Weights of a small GPT-style language model, trained from scratch on English Wikipedia: 150M tokens.
Each number is 128 + 24 x the weight over its row's rms, rounded and kept within 0 to 255. Layers, rows and columns count from 0. The size above them is the row's rms in percent of the matrix's.

# layer 5 attention query, 96x96, rms 0.151, rows 0-63, columns 32-63
size [ 76  95  90 112 103  87 115 108 120 102 110 103 114 101 105 119  97  74  91  80  99 115 107 106  83 124 106 104  94 104 113 112  83 103  79 103  91 105 103 100 100 113 108 121 121 121 118 125  90  82 100  99  89  84 127 131 113 145 122 103 119 118 115 109]
[[161 175 157 106 122 141  87 146 119  84  88 100 117 121 105 119 127 158 129 156 136 132 130 141 142 102 135 135 117 161 129 155]
 [139 157 175 107  83 144  85 147 140 108  89 118 133  97 110 116 117 127 110 133 123 127  99 118 132  84 111 109 132 178 140 129]
 [117 108 129 167 132 117 166 119 200 131 127  84 153 122 172 120 114 122 170  96 130 157 123  93 115 154 145 136 155 126 166 133]
 [145 128 117 143 103 145 159 139 131 109 120 162 123 129 120 138 157 111 164 135  82 128 182 112 144 185 161 121 128 139 159 117]
 [136  95 155 120 114 105 163 108 152 161 145 143 115 117 104 136 171 131 128  99 129 179 153 124 157 106 139 101 175 131 127 120]
 [105 128 109 160 147 152 109  98  88 158 120 117 115  98 120 110 116 138 117 109 149  98 104 133 125 155  89 126 145  65 113 141]
 [156 142 180 152 145 118 166  96 169 126 134 149 105 143 118 122 146 127 176 132 136 130 123 138 136 132 113  81 125 123 118 164]
 [148 128 173 134 132 125 126  88 146 102  89 124 164 154 141  86 140 130 128 112  85 138  88 110 158 120 169  98 121 165  81  87]
 [160 109 131 173 110 100 163 113 121 113 115 156 113 155 148 151 150 124 133 149  96 113 165 138 133 144 140 128 134  90 154 175]
 [121 125 104 122 123 132 125 167 156 125  73 147 129 123  84  91 110 183  92 109 172 144 172 130 125 148 138 167 119  83 145 146]
 [137 140 109 137  99  94 119 139 135 113 123  83 124 145 117 111 102 106 143 165 105 110 121 106  93 163 119 126 108 121 135  64]
 [157  98 127 123 150 117 134 124 168  96 131 114 166 122  98 146 102 158 101 112 142 128 162 115 142 115 125 143 185 169 136 125]
 [150 116 154 113 141 118 176 158  95 108 155 100 112 166 140 129 162 120 129 147 151 124 133 138 139 103 147 115 134 138 141 150]
 [135 120 137 139 104  81 158 116 150 149  67 133 138 128 117 116 141 139 116 155 161  93 133 133 123 195 127 141 127 114 118 120]
 [133 159 142 114 108 153 164 147 150 113 116  90  93 134 113 128  90  99 112 133 160 130 109 117 155 198 137 137 109  97 126 153]
 [165  91 180 170 134 136 129 115 141 142 149 150 108 147 123 151  95  86  99  85 123 174 124 140 120  96 122  93 120 144 136 142]
 [139 118  85 151 166 110 148 126 102 142 137 130 129 143 153 134 128 114 175 124 115 125 156 173  86 169 148 138 110  85 121 129]
 [173 132 108 120 121 120 154 147 114 138 104  93  96 138  98 148 130 131 149 131  89 111 156 154 123 197 148  72 122 120 137 126]
 [111 145 123 139 130 161  68 141 104 113 138 125 127 110 131 135 100 137 140 126 159 107 129 141 122 122 112 176 109 124 118 157]
 [116 105 124 116 130 132 139 147 115 113 143  98 113 122 123 179 103 113  92  87 136 142 117  97 159 128 115 172 109 114 138 112]
 [125 142  97  72 171 115 114 144 123 160 158  83 133  93 172 133  72 144 152 130 162  99 142 109 161 124 173 132 122  93 128 145]
 [187 137 149  94 176 117 132 100 107 125  92 174 130 137 110 118 177 148 146 154  86 132 175 148 107 172 143 110 143 119 106 135]
 [131 146  91 153 148 128  99 153 116 142 114  91 102 106 111 139 143 187 119 139 134 108 154 103 159 116 151 113 148 122 123 114]
 [148 120 120 136 109 110 190 169 125 117 123 166 155 107 136 168 133 119 122 129 131 132 144 117 130 159 176 103 119 164 113 140]
 [144 161 115 139 141 159 103 169 138 167 138 129 165 132 170 138 213 108  99 110 143 117 124 117 125 170 155 158 134 117 132 136]
 [102 130 119 147 133 129 128 150  92 121 143 126  78 113 104 132 124 130 134 161 133  97 140 101 129  97 120 166 142  84 163 160]
 [104 128 127 122 127 101  95 134 124 154 127 100 141  85 105 131 128 115 119 107 145 143 132  99 122 144 123 117 153 108 123 180]
 [124 140  95 116 140  90  95 156 169 152 111  51 146 114 151 137 131 136 160 127 107 137 110 148 125 111 150 104 123 133 138 126]
 [106 112 161  69 144 116 150 113  78 138 147 190 146 125  58 110 145  92 119  98 104 143  91 142 142 130 118 126 134  96 138 127]
 [136 129 146  68  71 123  97 103 115 104 133  98 108 151 143 131  99  82 123 128 100 125 135 145  97 100 153 114 153 152 123  88]
 [149 149 107 142 125 163 111 139 155  68 116  92 141 134 129 113 123 115 117 120 129 118 181 146 109 126 134 131 142 139 107 122]
 [127 135 103 106 159 132 129 157 138 127  85 134 126 152 129 156  83 100 100  97  81 126  89 154 136 127 105  92 128 134 122 137]
 [138 136 140 183 140 157 130 129 100 153 187 111 150 119 114  80 100 110  90  75 135 131 155 163 143 160 120 137 150 104 140 119]
 [131 128 146 102 124 166 134 118  77  84 113 132 114 117 129 108 118 135 114 148  95 135 130 130 128 187  91 123 131 147 135 128]
 [147 136 135 126  82 109 162 129 157 140 121 137 155 146 112 110 117 138 124 107 126 110 103 130 118  92 141 128 112 112 133 121]
 [147 131 108 100  74 130 105 112  90 134 162 164 165 157 119 149 119 154  89  69 124 158 134 164 144 114 149 138 136 138 132 132]
 [104 110 137  99 181 151 132 134 118 155 131 115 146 160 102  86 135 104 133 125 161 144  99 156 134  97 153 127 113  64 136 137]
 [137 135  94 142 153 110 109 139  95 118 115 159 127 134 151 108 143 129 153 111 120 113 127 139 107 163  97  93 119 129 110 158]
 [146 107 135 146 128 154 113 168 169 106 107 141  97 134 131 131 165 101 112 151 100 151 118 105 136 197 149 122 121 147 163 134]
 [108 147 159 136  63 138 136 116 136 111 118 111 124 146 118 158  92 137 100  99 132 129 100 140 128 171 157 137  93 152 173 143]
 [119 129 136 102 119 132 117  68  70 141 117 132 179 104 124 157  87 157 129 122 136 143 139 137 120  80 103 118 160 123 140 145]
 [171 102 132 144 114 143 134 129 187 112 111 137 119 122 121 120  85 137 103 121 163 116 150 128 102 181 144 144 133 145 118  89]
 [135  96 151 105 128 126 137  97 115  91 105 104 139 115 133 173  87  96 125 126  98 158 148 139 147 131 157  97 152 140 151 134]
 [ 76 146 139 153 117 161 117  97 151 179 128  69 112  97  84 100  68 118 129 138 124 131 156 134 109 142  92  84 151 141 127 133]
 [106 134 159 109 163 134 129 139 119 130 110 122 137 131 127 151 105 108 124  86 132 144 132 137  89 122 171 118 168 149 102 111]
 [145 121 166 139 106 129 134 100 157 142 147 127 118 114 106 138 115 112 147 111 144 124 155 119  77 177 113 177  95 100 150 160]
 [126 129 113 154 137 153 135  93 138 132 118 155 149 134 130 126 166 175  97 159 122 134 113 138 156 164 140  88 132 123 119 116]
 [152 104  93 111 143  58 137 120 122 126 148 107 163 100 145 175 125 148 125 121 133 104 132  99 117 124 120 134 128 117 134  87]
 [140 130 145 162 138 112 126 130 102  94  65 134 108 108 128 112 155 131 120 142 122 133 151 139 139 108  88 116 108 192 141 100]
 [152 110 115 153 109 108 117 126 117 135 109 156 160 140 119 149  94 137 106 168 115 147 138 152 115  87 126 138 102 104 106 143]
 [145 127 155 167  99 126 115 144 161  71 104 141  85 108 131 116 129 104 139 135 100 120 152  99 113 120 107 123 129 153 106 142]
 [112 124 112  80 143  97 150 126  95 142 119 108 111 142 126  88 144 122 137 131 122 113 100 114 154 134 160 161 108 115 126 111]
 [120 131 148 115 105 156 132 129 120 107 139 146 154 110 132 102 156 106  98 113  90 125 116 137  89 136 112 133  93 145 154 156]
 [119 145 124 129 144 106 119 110 120 109  96 160  72 145 102 100 163 144 119 153 139 131 120  98 120 159 104 146 110 120 121  83]
 [143 128 140  93 110 160 120 147  98 108 162 136 140 165 145 145 148 137 140 130 125 132 127 128 117  83 124 138 157 156 126 108]
 [128 100 104 120 105  86 115 113 102 114 158 120 117 127 121 183 146 177 127 120 127 129  96 129 145 117 112 110 138 138 113  77]
 [142 105 128  99 145  86 116  87 117 107 113 111 105 130 137 122 118  99 108 140 136 119 123 123 174 165 126 155 116 111 111  79]
 [116 145 159 174 138 144 144 123 167 139  77 109 122 137 140  87 149  87 158 140 108 134 146 101 100  74 106 106 113 120  92 157]
 [126 143 139  88  80  92 135 139 171 120 134 147 158 118 101 118 106 153 125  92 135 149 137 136 161 176 104 144  72 150 135 133]
 [ 92 140 126 180 144 125 161 108 133 142 107 117 115 116 104 120 143  77 123 137 157 151 119 112 120 103 141 140  98  75 115 147]
 [122 117 136 114 119 153  89 114 111 136  98 152 103 124 136  83 147 110 133 126 153  97  99 122 128 124 107 127 134 140 115 174]
 [130 147 127 107 106 117 122  94  90 157 145 172 129 137 130 110 208 128  83 120 119 127 165  98 147 153 154 108 115 141 112 124]
 [126 140 126 101 143 145 121 111 162 147 138 148  90 115  98 123 120  92 161 111  98 136  70 148 110  75 123  96 155 109 127 115]
 [106 124 108 165 177 145  69 134 151 147 153 121 152 160 155 104 110 114 149 127 129 131 107 129 130 112  85 116 103 145 151 118]]
# layer 5 attention key, 96x96, rms 0.158, rows 0-63, columns 32-63
size [ 84  85  78  83  84 101  91  93  99 117 108 105 123 107 101 115  79  82  90 113 118  98 123 114 117 103 106 115 107 107 109 107  82  88  83 100 108  99 126 132 120 128 125 119 120 129 121 129  77  81  94  85  76  98  93 127 107 118 128 122 124 128 121 123]
[[126 157 129 134 147 112 103 121 126 157  86 102 137 146 167 136 140 120 130 132 126 145 116 130  99  80 133 158 123 106 132 138]
 [174 152 140 100 183 114 101 151 143 151 113 115 132 136 169  97 145 113 151 119  93 127 125 121 101  83  95 151 128 164 114  94]
 [ 88 133 179 130 109 148 133 114 160  89 110 131 174  70 104 131  91 120 135 104  98 113  95 149 117 163 134 108 166 116 145 129]
 [102 116 184 181  83 115 109 135 109 169 127  78 124  86 112 141 125 156 160 129 113 103 119 117 142 113 147  85 150 135 145 169]
 [104 128 149 160 113 155 146 105 116 135 138 135 122 101 134 149 111 118  98 113 152 125 144 134 130 196 171 164 142 102 133  95]
 [120 109 140 167 153 144 160  92 104 170 174  93  58  97  85 154 116 146 144 161 118 115 147 105 106 138 126 156 124 134 114 123]
 [155 142 117 159 135 156 120 115 147 114 146 113 103 141 116 169 138 138  87 134 114 101 183 147 125 122 118 136 129  94 132 100]
 [134 139 101 108 116 125 138 118 128  92 147 158 107  95  68 140 113 115 116 137  70 107 121 142 167 154 107 101 119 108 106 139]
 [113 113 120 165 125 124 124  61  99 145 158 141 123 123 103 160 105 156 115 162 129 139  76 146 135 155  79 153  95  78 123 137]
 [131 137 119  98 107 122 130 183 153 149 143 148 108 120 130 127 148 109  98 107 125 142 115 112  79 121 139 141 129 110 109 129]
 [184 119 102  79 145 133 120 179  94 142 100 121  76  86 118 150 160 120 125 125 113 138 114 162 158 116  86 136 181 166  86 127]
 [105 146 167 112 134  97 100 144 102 173  92 120 118  94  88 103 119 158 175 138 157 149 109 100 145 127 162  99 122 103 126 120]
 [ 87 121 111 125 105 127 137 140 123 119 117 122 135 110 125 167 144  80 122 113 146 115 134 124 143 149 145 164 116 129 104 103]
 [165  81 141 161 117 118 171 104 115 113 124 143  98 138 110 140 125  94 113  73 129 130 150 146 164 143 152 127 127 113 110  89]
 [126 118 146  68 190 118 123 122 151 104 104  84 136 104 127 163 142 108 131 151  95 130 113 124 162 146 153 130 102 138 188 148]
 [141 140 146 160 122 113 133 103 129 129 110 112  97  99 143 148 137 128 110 120 155  75 128 122 115 119 126 124 152 110 122 147]
 [ 91 142 170 125  85  92 119 115 135  99  90  86 167 142 107 127 131 100 115  86 177 132 132 124 106 133 125 121 154 161 107 147]
 [ 76 150 183 133 127 117 146 125 184  99  83 103 125 133 158 101 140 117 112 130 149 152 129 105 136 129 100 120 144 132 145 142]
 [159 132 123  87 127 122 136 125 101 111 132 168 130 160 118 113 175 122 123 131 117 142 121 154 141 113 132 142  95 125 106 122]
 [138 106 130  88 146 150 114 129 112 105 106 161 131 129 119 109 159 112 132 107 119  90 123 174 117 115 123  82 138  98 152 160]
 [128 115 152  84 166 132 144 119  73 157 147 124 118 130 105 105 158 126 138 121 131 137  92 108 135  64 124 147 124 156 129 135]
 [142 120 123 192 137 153 129  96 146 127 105 123 109 119 125 128 110 185 138 139 196 116 134  85 106  86  98  98 166 127 146 131]
 [128 158 107 120 133 118 124 129  89 138 146 122 131 176 134 136 149 129 163 118 122 117  82 164 125 101 112 163 130 121 101 114]
 [124 115 147 111 100 106 117 127  86 112 152 169 143 138 155 141 148 104 111 138 124 125 116 148 135  85 163 154 112 139 144 154]
 [130 154  86 136 140 157 148 181 113 107 134 178 154 131 120 125 129 115  95 111 112 143 136 144 161 159 125 140 143  74 129 168]
 [112 142 165 143 114 144 138 144 137 145 141 109 166 109 132 151 151 121 137  78 182  99  88 184 101 170 142 152 123 105 134 132]
 [109 136 146  73 157 150 182  82 106 152 150 151 137 149 118 137  98 136 140 145 114 151 123 119 117 169 145 147 155 159 114  94]
 [133 138 115 111 113 160 137 157 131 112  93 155 166 113 122  65 152 128 124 132 125 140 141 111 152 123 121  98 153 147 134 111]
 [ 99  83 134 121 135 142 122 117 118 148 130  76 102 121 129 125 128 182 114 128 126  79 171 110 104 109 107 109  90 109 144 119]
 [127 110 143 160 142 108 123 133 118 123 124 168 102  87 119  97 134 176 154 146 112 134 160 134 137  71 130  97 166 157 154 173]
 [139 148 142 126 142 121 114 126 134 143 111 123 128 153  91  81 182 120 113  81 109 125 145 134 112 120 126 107 121 187 111 166]
 [157 132 146 148 158 144 147 182  88  97 110 139  92 147 150  81 113 159 143 122 130 160 128 118  91 121 152 130 105 135 127 145]
 [143 174 123 115 151 119 126 117 174 174 151 118 174 130  88 141 144 130 134  96 124 122 113 112 119  95 129 124 118 118 144 108]
 [130 131 128 102  86 144 141 135 117 134 120 155 129 161 116 129 118 121 125 124 159 108 134 101 123 146 135 129 137 136 130 163]
 [117 143 108 108 103 127 161 126 127 144 169 109 126 113  91 188 135 131 118  86  92 106 193 148 131 124 100 131 110 161 119  69]
 [109 135 129 168 109 123 134 107  95 126 113 183 142 124 157 114 119 162 120 134 142 125 114 158 157  93  95 135 134 175 123 127]
 [170 137  85  86 153 115 102 132  93 124 127 128 150  91 134 168 139 154 108 118 109 112 149 121 114 125 101  93 151 127 137 137]
 [140 148 136 145 124 128 124 135 151 139 129 131 119 167 133 135 136 115 164 135 112 153 112 119 125 148 139 141 149 155 130 113]
 [ 88  96 142 109 150  90 146 116  97 124 134 136 153 128 187 173 119 134 150 120 170 125 125 137 120  89  87 178 124 106 139  79]
 [ 88 136 143 155 141 159 150 104 157 123 153 102 142 184 135 141  92 116 174 157 105 143  93 108  88 136  88 157 137 104 164 126]
 [128 114 180 169 119 152 130 102 147 129 136 103 152 114 153 145 119 150 143 112 130 122 160 142 112 169 171 119 143 162 100 145]
 [119  81 141 114 108 138 150 106 165 122 110 118 129 143 113 124 100  96  76 119 156 124 115  78 163 155 164 129 154 129 103 115]
 [143 134 179 113 152 118 155 111 133 122 145 130 107  63 110 156  99 144 138 174  92 158 121 156 107  89 124 135 171 125 127 147]
 [127 138 136 107 147 101 103 102 131 158 127 107 161 123 110 102  93 121 138  98 182 145 154  89 102 113 137 139 127 152 116 115]
 [121 148 125 103 122 138 136 131 132 112 127 103 152 112 157  83 126 106  86 114 146 138 130 153 139 117 150 100 163 139 151 155]
 [130 130 127 158 153 167 131 103 177 119 152 113  91 111  91 142 130  83 118 149 127 127  86 120 142 196  59 139 114  79 184 125]
 [142 133 116 160 129 160 139 125 168 126 122 116 101 149 146  97 153 156 165 129 112 156 175 133 110 110 133  96  96 109 115  97]
 [163 147 149 105 126  78  97 131 119 109 144 150 147 124 121 175 164 166  91 156 114 116 152 123 135 128 112 106  94 151 143 138]
 [119 123  90 106 157 131 137 136 176 149 150 127 137 151  83 172 130 122 155 106 120 142 107  80 151 168 144 147 120  78 131 122]
 [139  67 170 123  98 124 130 141 108 108  99 150 122 125 133  94 101 122 128 113 104 142 110 132 156 132 156 126 122 111 135 157]
 [120 126 146 130 123 140 147 124 101 103 118 105 102 148 129  94 132 118 130 138 137  98 120 114 163 146 140 102 143 138 167 113]
 [ 83 148 124 165 108 129 126 114 149 118 140 144 149 146 101 161 146  96 172  95 166 136 138 147 100  80 125 139 121 123 120  82]
 [157 130 138 102 159 107 135 120  84 116 119 107 173 145 142 159 146 114 116 110 129 132  91 107 134 114 105 157 115 165 144  96]
 [152 147 165 144  93 124 138 135 147 136 106  90 123 115  79 122 111 111 117 127 119 115 122 141 131 181 147  99 147 132 137 119]
 [126  90 152 100  85 145 109 130 112 106 132 137 142 118 135  79 102 106 126 158 156 109  93 157 100 151 162 130 165 135 140 141]
 [142 133 164  66 100 106 157 154 122 143 150 121  89 118 114 139 123 146 144 118  98 125 121 149 135 153  85 125 150 163 115 121]
 [124 130  88  85  71 112 149  56 115 149  98 102 131 139 130 127 108 121 132 134  97 115  95 167 146 128 148 135 125 126 146 158]
 [116 123 158 135 195 115 128 114 119 126 141  93 115 119 109 118 106  84 144 115 135 135 125 122  94 128 103 109  84 106 137 130]
 [114 136 130 159  89 107 124 149 159 123 124 154 131 149 105 122 135 182  95 122  90 127 130  99 191 106 150 147 126 118 155 104]
 [140 120 157 157 131  97 132 154 131 170 104  67 110 155 137 170 147 124 152 115 137 142 129 152 119 136 100 166 110 113 111 157]
 [143 159 166  98 130 126 143 122 131 163 119 166  89 113 172  87 127 107 143 138  99 131 108 151 160 111 120 133 144 156 134  93]
 [180 115 105 155 116 121 141 118 150 128 104 190 148 162 118 124 171 103 169 171 103 132 144  94 166 106 148 112 137 132 115 166]
 [139  73 118 128 118 137 114 144 124 173 150 122 122 142 132 117  88 102 149  77 126 130 139 146 111  94  98 122 133 172 132 155]
 [ 93 114 157 154 136 106  86 145 134 125 120 105 127 143 132 100 129 154 105 135 132 119 117 134  85 108  79  98 111 143 103 118]]
# layer 5 attention value, 96x96, rms 0.168, rows 0-35, columns 32-63
size [103  91 103 107 100 102 100  95  95  98 101  97 113  96 104  94  98  92 100  92  90 100 101  99 110  93 103 104  95  95 100  98  97 101  89  93]
[[163 127 147 160 138 122 152 139 140 152 123 118  98 157 169 185  92 124  82 148 130 148  92 154 164  95 140 182 162 126 132  79]
 [135 144 124 138 164 130 150 119 152  85  90 140  82 180 107 139 124 129 149 152 162 114 179 122 161 117 137 127 118 121 130 150]
 [144 142 140 145 149 115  70 110 145 120 142 104 134 145 137 114 131 117 125 123 104 134 149 146 128  98 142 161 152 114  87 102]
 [111 142 203 151 116 110  96 136 113 159 124 133 183 126 106 130 161 157  91 125 125 150 121  97 145 141 109 128 119 112 126 105]
 [120 144 118 116  96 146 145 135 150 106 129  76  87 109 119  94 148 153  74  91 124 101 105 109 140 159 134 162 142 134 114 119]
 [143 143 105 101 150 159 141 136 163 105 135 149 116 141 149 124 117  94 135 121 101  89 132 136 139 109 138  82 143  99 101 137]
 [119 102 155 136 138 121 126 126 124  94 170 118 143 177  86 132 105 112  91  98 133 155 115 130 138 106 101 150 157 143 132 147]
 [112 114 100  73 168 152 102 113 125 131  85 184 155 143 149 114 129 147 126 140 120 100 148 135 104 139 121 144 105 104 158 128]
 [124 121 102  96 120 120 146 126 146 158 142 150 137 119 129 119  98 138 158 124 172 130 116 140 184 119 157 109 134 106 159 136]
 [116  89 121 135  90 138 139 140 146 128 135 142 127 131 114  92  88 101 119  94 101 161 179 147 104 118  87 103 118  86 119 135]
 [144 117 177  94 119 108  80 135 118 125 105 115 129 103 168 148 122 168 111 160 110 123 108  85 154 132 134 144 118 139 108 137]
 [126 119 130 121  77 148 133 119 118 133  91 145 140 146 100 133 121 104 136 126 113 115 102 125 135 151 155 124 125 128 129 106]
 [130  95 118 146  88 132 154 139 152 169 162 147  81  83 166 148 131 119 143 110 129  88 126  95 140 107 119 108 158 160 118 132]
 [123  99 140 123 152 115  80 126 117 196 166 138 153 158 160 157 123 134  91 154 161 132 158  96 109 129 136 106 128 121 137 139]
 [108 133 137 139 145 159 148 124 121 122 134 126 133  98 119 106 100 128  93 131 155 144 112 103  99  85 116 158 117 112 174 135]
 [121 122  90 135 133 134 104 147 109 115 143 112 129 135 123 124 125 132 111 129 129 154 136 110 152 162 161  85 155  47 137 116]
 [122 127 129 102 107 138 144 146 129 102 120 127 149 138  70 167 102 112 156 108 104 105 148 151 137 138  69 111 136 153 128  91]
 [148 125 108  99 148 127 174 120 134 142 113  88 113 176 137 135 122 157 122 126  55 157 147 129 118 160  97 114 122 163 144 140]
 [100 112  95 144 142 152 141 140 132 109 153 194 123 103 138 111 113 136 122 148  86 120 147 136 141 142 115 116 137 139 149 114]
 [172 188 136 143 135 158 148 136 154 148 122 150 139 120 128 114 108 126 119 116 179 119 151  84 118 138 150 101 128 127 122  96]
 [111 117 176  96 182 144 119 131 133 150  89  94 164 139 110 133 151 160 131 157 125 139 120 138 152  88 129  88 145 140 168 109]
 [ 81 112 137 119 111 120 148 142 131 122 155 112 102 141 153 165 120  51 140 153  94 102  95 141 141 115 180 129 114  95 109  91]
 [108 128 152 102 143 160 109 130 123 104 145 111  87 100 111 121 103 129 185 145 137 112 109  94 119 129 131 136 109 113 128 162]
 [110 105 106 134 172 156 170 138 154 151 111  93 147 137 123 104 142 160 115 137 138 130  80  84 150 108 112 129  97 146 165 112]
 [134 113 115 119  94 161  66 124 127 134  97 136 114 141  92 141 119  98 166 100 140 114 127 129 126 111  96 125 119 112 129 150]
 [145 142 100 185  92 139 132 144 111 129 112 112 136 114 126 118 144 162 149 160 111 135 139 109 117 151 101 133 147 142 110 123]
 [132 126 155 100 174 131 126 123 107 123  83 125 148 147 146 115 148 119 118 136 132 155 133 151 119 164  76 128 157 111 113 135]
 [104 149  88  81 122 150 141 116 118 130 111  67 154 117 133 104 133 130 139  75 150 120 127 135 108 134 126 136 157 131 142 113]
 [142 121 115  99 136 106 150 136 111 150 104 120 115 126 142 119 121 162 116 125 113  85 112 127 149 125 141 150  88 177 170 112]
 [128 138 175 128 119  93 148 131 128 118 124 117 121 132 126  72 133 115 146 140 152 120 103  99 135 104 130 102 132 139 114 140]
 [175 131 129 176 134 146 102 116  95 100 120 124 142 140 144 122 117 162 123 167 145 149 113 137  86 138 170 129 132  92 141  78]
 [136 133 110 118  97 139 101 137  95 122 201 157 126 174 165 177 133 140 110 101 161 119 114 120 123 154 133 124 154 146 140 129]
 [118 123 125 107 126  85 104 136 142 131 128 181 150  86 157 147 156 137 109 111 138 164 101 138 170 132 145 114  94 110 141 109]
 [137 158 179 101 108 118 107 122 189 111 104 108  94 150 146 117 113 111  96  90 141 127 152 116 118  90 148 109 152 157 126 120]
 [147 145  52 119  88 131 102 138 133  67 149 107 122 136 101 110 145 154 167  99  65 127 122 110 120 127 116 128 121 164 101 144]
 [175  97 110 143 106 128 109 143 126 146 124 181  99 116 117 182 131 109 145 123 146 142 154 124 126 118 130 125 130 141 117 133]]
# layer 5 attention output (transposed), 96x96, rms 0.158, rows 0-35, columns 32-63
size [103  89  95 103  89  89  94  83  92  96  98  91 101  84  94  86  92  88  97  90  92  91  94  89 104  83  99 107  92  90 105  89  95 101  91  86]
[[132 127 133  93  95 122 104 161 142 140 136  72  76 149 153 117 154 102 119 160 125 137 120 119 122  97 111 127 135 137 120 173]
 [118 131 123 145 139 122 145 147  88  93 119 114 147 122 112 168 102 144 148 123 120 118  96 123 103  50 113 124 115 169 166 120]
 [104 121 114 109 158 117 133  87 128 172 154  96 111 119 139 133  80 104 106 115 150 130 103 128 154  93 136 112 134 160 122 107]
 [110 160 108 153 134 158 139 132 108  94 108 121 132  97 101 149 121 126 104 113 111 162 151 149 185 136 130 136 161  99 199 137]
 [ 96 145  85 137 124 126 112 138 119 112 160 131 119 117 142 104 122 132 122 157  99 143 178 156 128 100  57 107 116 122 115 173]
 [114 107 158 108 133 101 152  91 124 154 119  84 114 109 155 116 148 107 134 106 117 131  75 163 119 136 117 131 141  88 120  86]
 [128 131 150  92 118 131 125 162  99 133 118 143 108 151 146 153 145 150 130 128 152 139 107  83 115 101 167 157  76 160 144  95]
 [158 133 145 121 142 126 125 187 101 138 128 110 140 123 129 119  99 100 133  98 166 214 131 107  89 113 117  85 153 142 126 131]
 [144  86 137 176 134 127 102 181 133 138 100 141 102 121 161 110  95 178 108 142 138  89 118 150 118 112 150 147 104 132 160 146]
 [132 140  82  87 138 134 156 115  86 153 149  90  97 131 126 142 121  86 135 139 100 135 125 128 102  83 111 159 144 139 143 123]
 [114 187 117  83 105 144 141  75 163  96  89 104  93 141 131 123 122 121 127 135 146 136 118 147 156 108 137 115 112 133 178 109]
 [ 91 131  98 149 140 112 113 109 125 137 111 131 120 116 110 148 143 110 128 142  78 132 134 127 112 115  97 107  94  78 187 104]
 [123 123 152 114 114 138 126 168 130 124 133 114 106 131 130 128 142 123 149 134 120  94 112 145  86 148 117 143 118  99 121 152]
 [129 108 143 140 139  81 168  91 112 124 115 155 136 122 123 156 152 161 157 164 105 109 138 136 132 103 164 120 142 119 113 129]
 [142 108  90  75 154 175 136 142 118 107 116  81 135 135 146  90 150 147 123 149 125 162 120 113  96 107 107  77 182 113 168  71]
 [143 112 128  80 137 110 122 142 135 130 137 135 143 150 144 155 125 152 163 146 109 102 136 113  97 106 152 123 127 160 145 129]
 [123 120 104 115 144 138 119 189 149 143 111 112 141  82 136 118 131 118 136  84 124 119 116 172 127 116  86 137 145 125  94 128]
 [137 149 145 119 162  97 151 144 124 102  99 129  91 175 122 102 138 133 127 107 155 130 154 156 125 113 132 123 107 127 117 170]
 [ 99 110 145 143 131 104 135 130 110 165 145 171 107 142 159 146 121 119 124 151 140 104 163 109 121  67 137 152 150  84 117 126]
 [141  97 134 202 148 116 115 194 156 148 110 114 151 156 126 123 101 105 109 141 121 135 131 137 146 137 134 137 124 128 156 139]
 [ 94 145 117 124 133 140 131 161 134 129 134  85 139 149 146 147 123 120 132 131 133 153 108 106  88 174 107 117 125 126 103  80]
 [133 152  97 160 111 133 108 122 112 153 127 137 106 119 145 128 109 177 116 145 125  94 109 128 103 103 134 151 120 128  41 130]
 [129  93 118  95 178 141 139 149 167 155 117 168 136  97 129 112 160 154 142 143 110 113 130 118 139 119 112 142 157 134 188 162]
 [108 113 171  88 116 182 114 171  94 140 128 133 118 129 117 127 139 133 155 169 141  85  85 110 103 107 158 113 116 159 126 125]
 [159  77 144 111 105 137 142 127 184 157 148 102 142  62 131 124  78 117  95 120 124 159 148 127 106 161 124 124 123 132 166 138]
 [ 94 129 154 117 127 139 141 157 134 150 152 113  64  83 187 135 106  88 132  69 138 117 104 138 125 163 116 109 135 149 158 112]
 [185 127 152 159 132 113 150 184 149 128 163 148 138 138 114 157 122 107 127  74 129 123 156 126 145 142  83 119 148 123 142 132]
 [135 100 129 117  98 122  82 117  63 120  84 114 161 132  77 110 135 129 108 110 114 115 123 118 120 144 125 135 150 100 125 127]
 [122 155 133 124 157 138 112 156 162  90 119 117 125 141  99 111 120 167 141 148 120 127 125 160 106  75 128 111 108  90 114 139]
 [118 121 148 131 109 119 123  77 129 144 126 155  95 130 148 154  94 179 127 132 121  94 136 132 138 145 104 118 116 138 120 125]
 [151 147 109 141 125  95 125 171 121 119 125 105  86  84 143 114 127 135 117  91 131 130 114 104 124 128 170 112 124 136 158 115]
 [106 155 117 121 125 127 168 145 112 163  92 112 170 116 137 116 112 164 126 121 108 131 158 111 132 199 124 139  70 139 127 136]
 [173 132 118 174 134 136 140  45 132 167 156 106 120 163 125 124  97  75 160 123 101 144 123  87 139 122 100  93 127 177 137 140]
 [123 113 112 137 156 108 104 108  85 161 122 158 181 134 163 150 159 150 136 135 117  98 125 113 158 163 127 146 138 120 121 105]
 [139 103 174 149 110 124 110 112 155 109  97 155  99 140 157 144 154  86 107 139 142 144 113  82 120  79 140 171 146  73 183 112]
 [110 110 126 141 178 145 139  85 129 118 143 109 141 156 119 103  92  97  85 150 115 132 109 146 149 133 135 146 172 123 173  71]]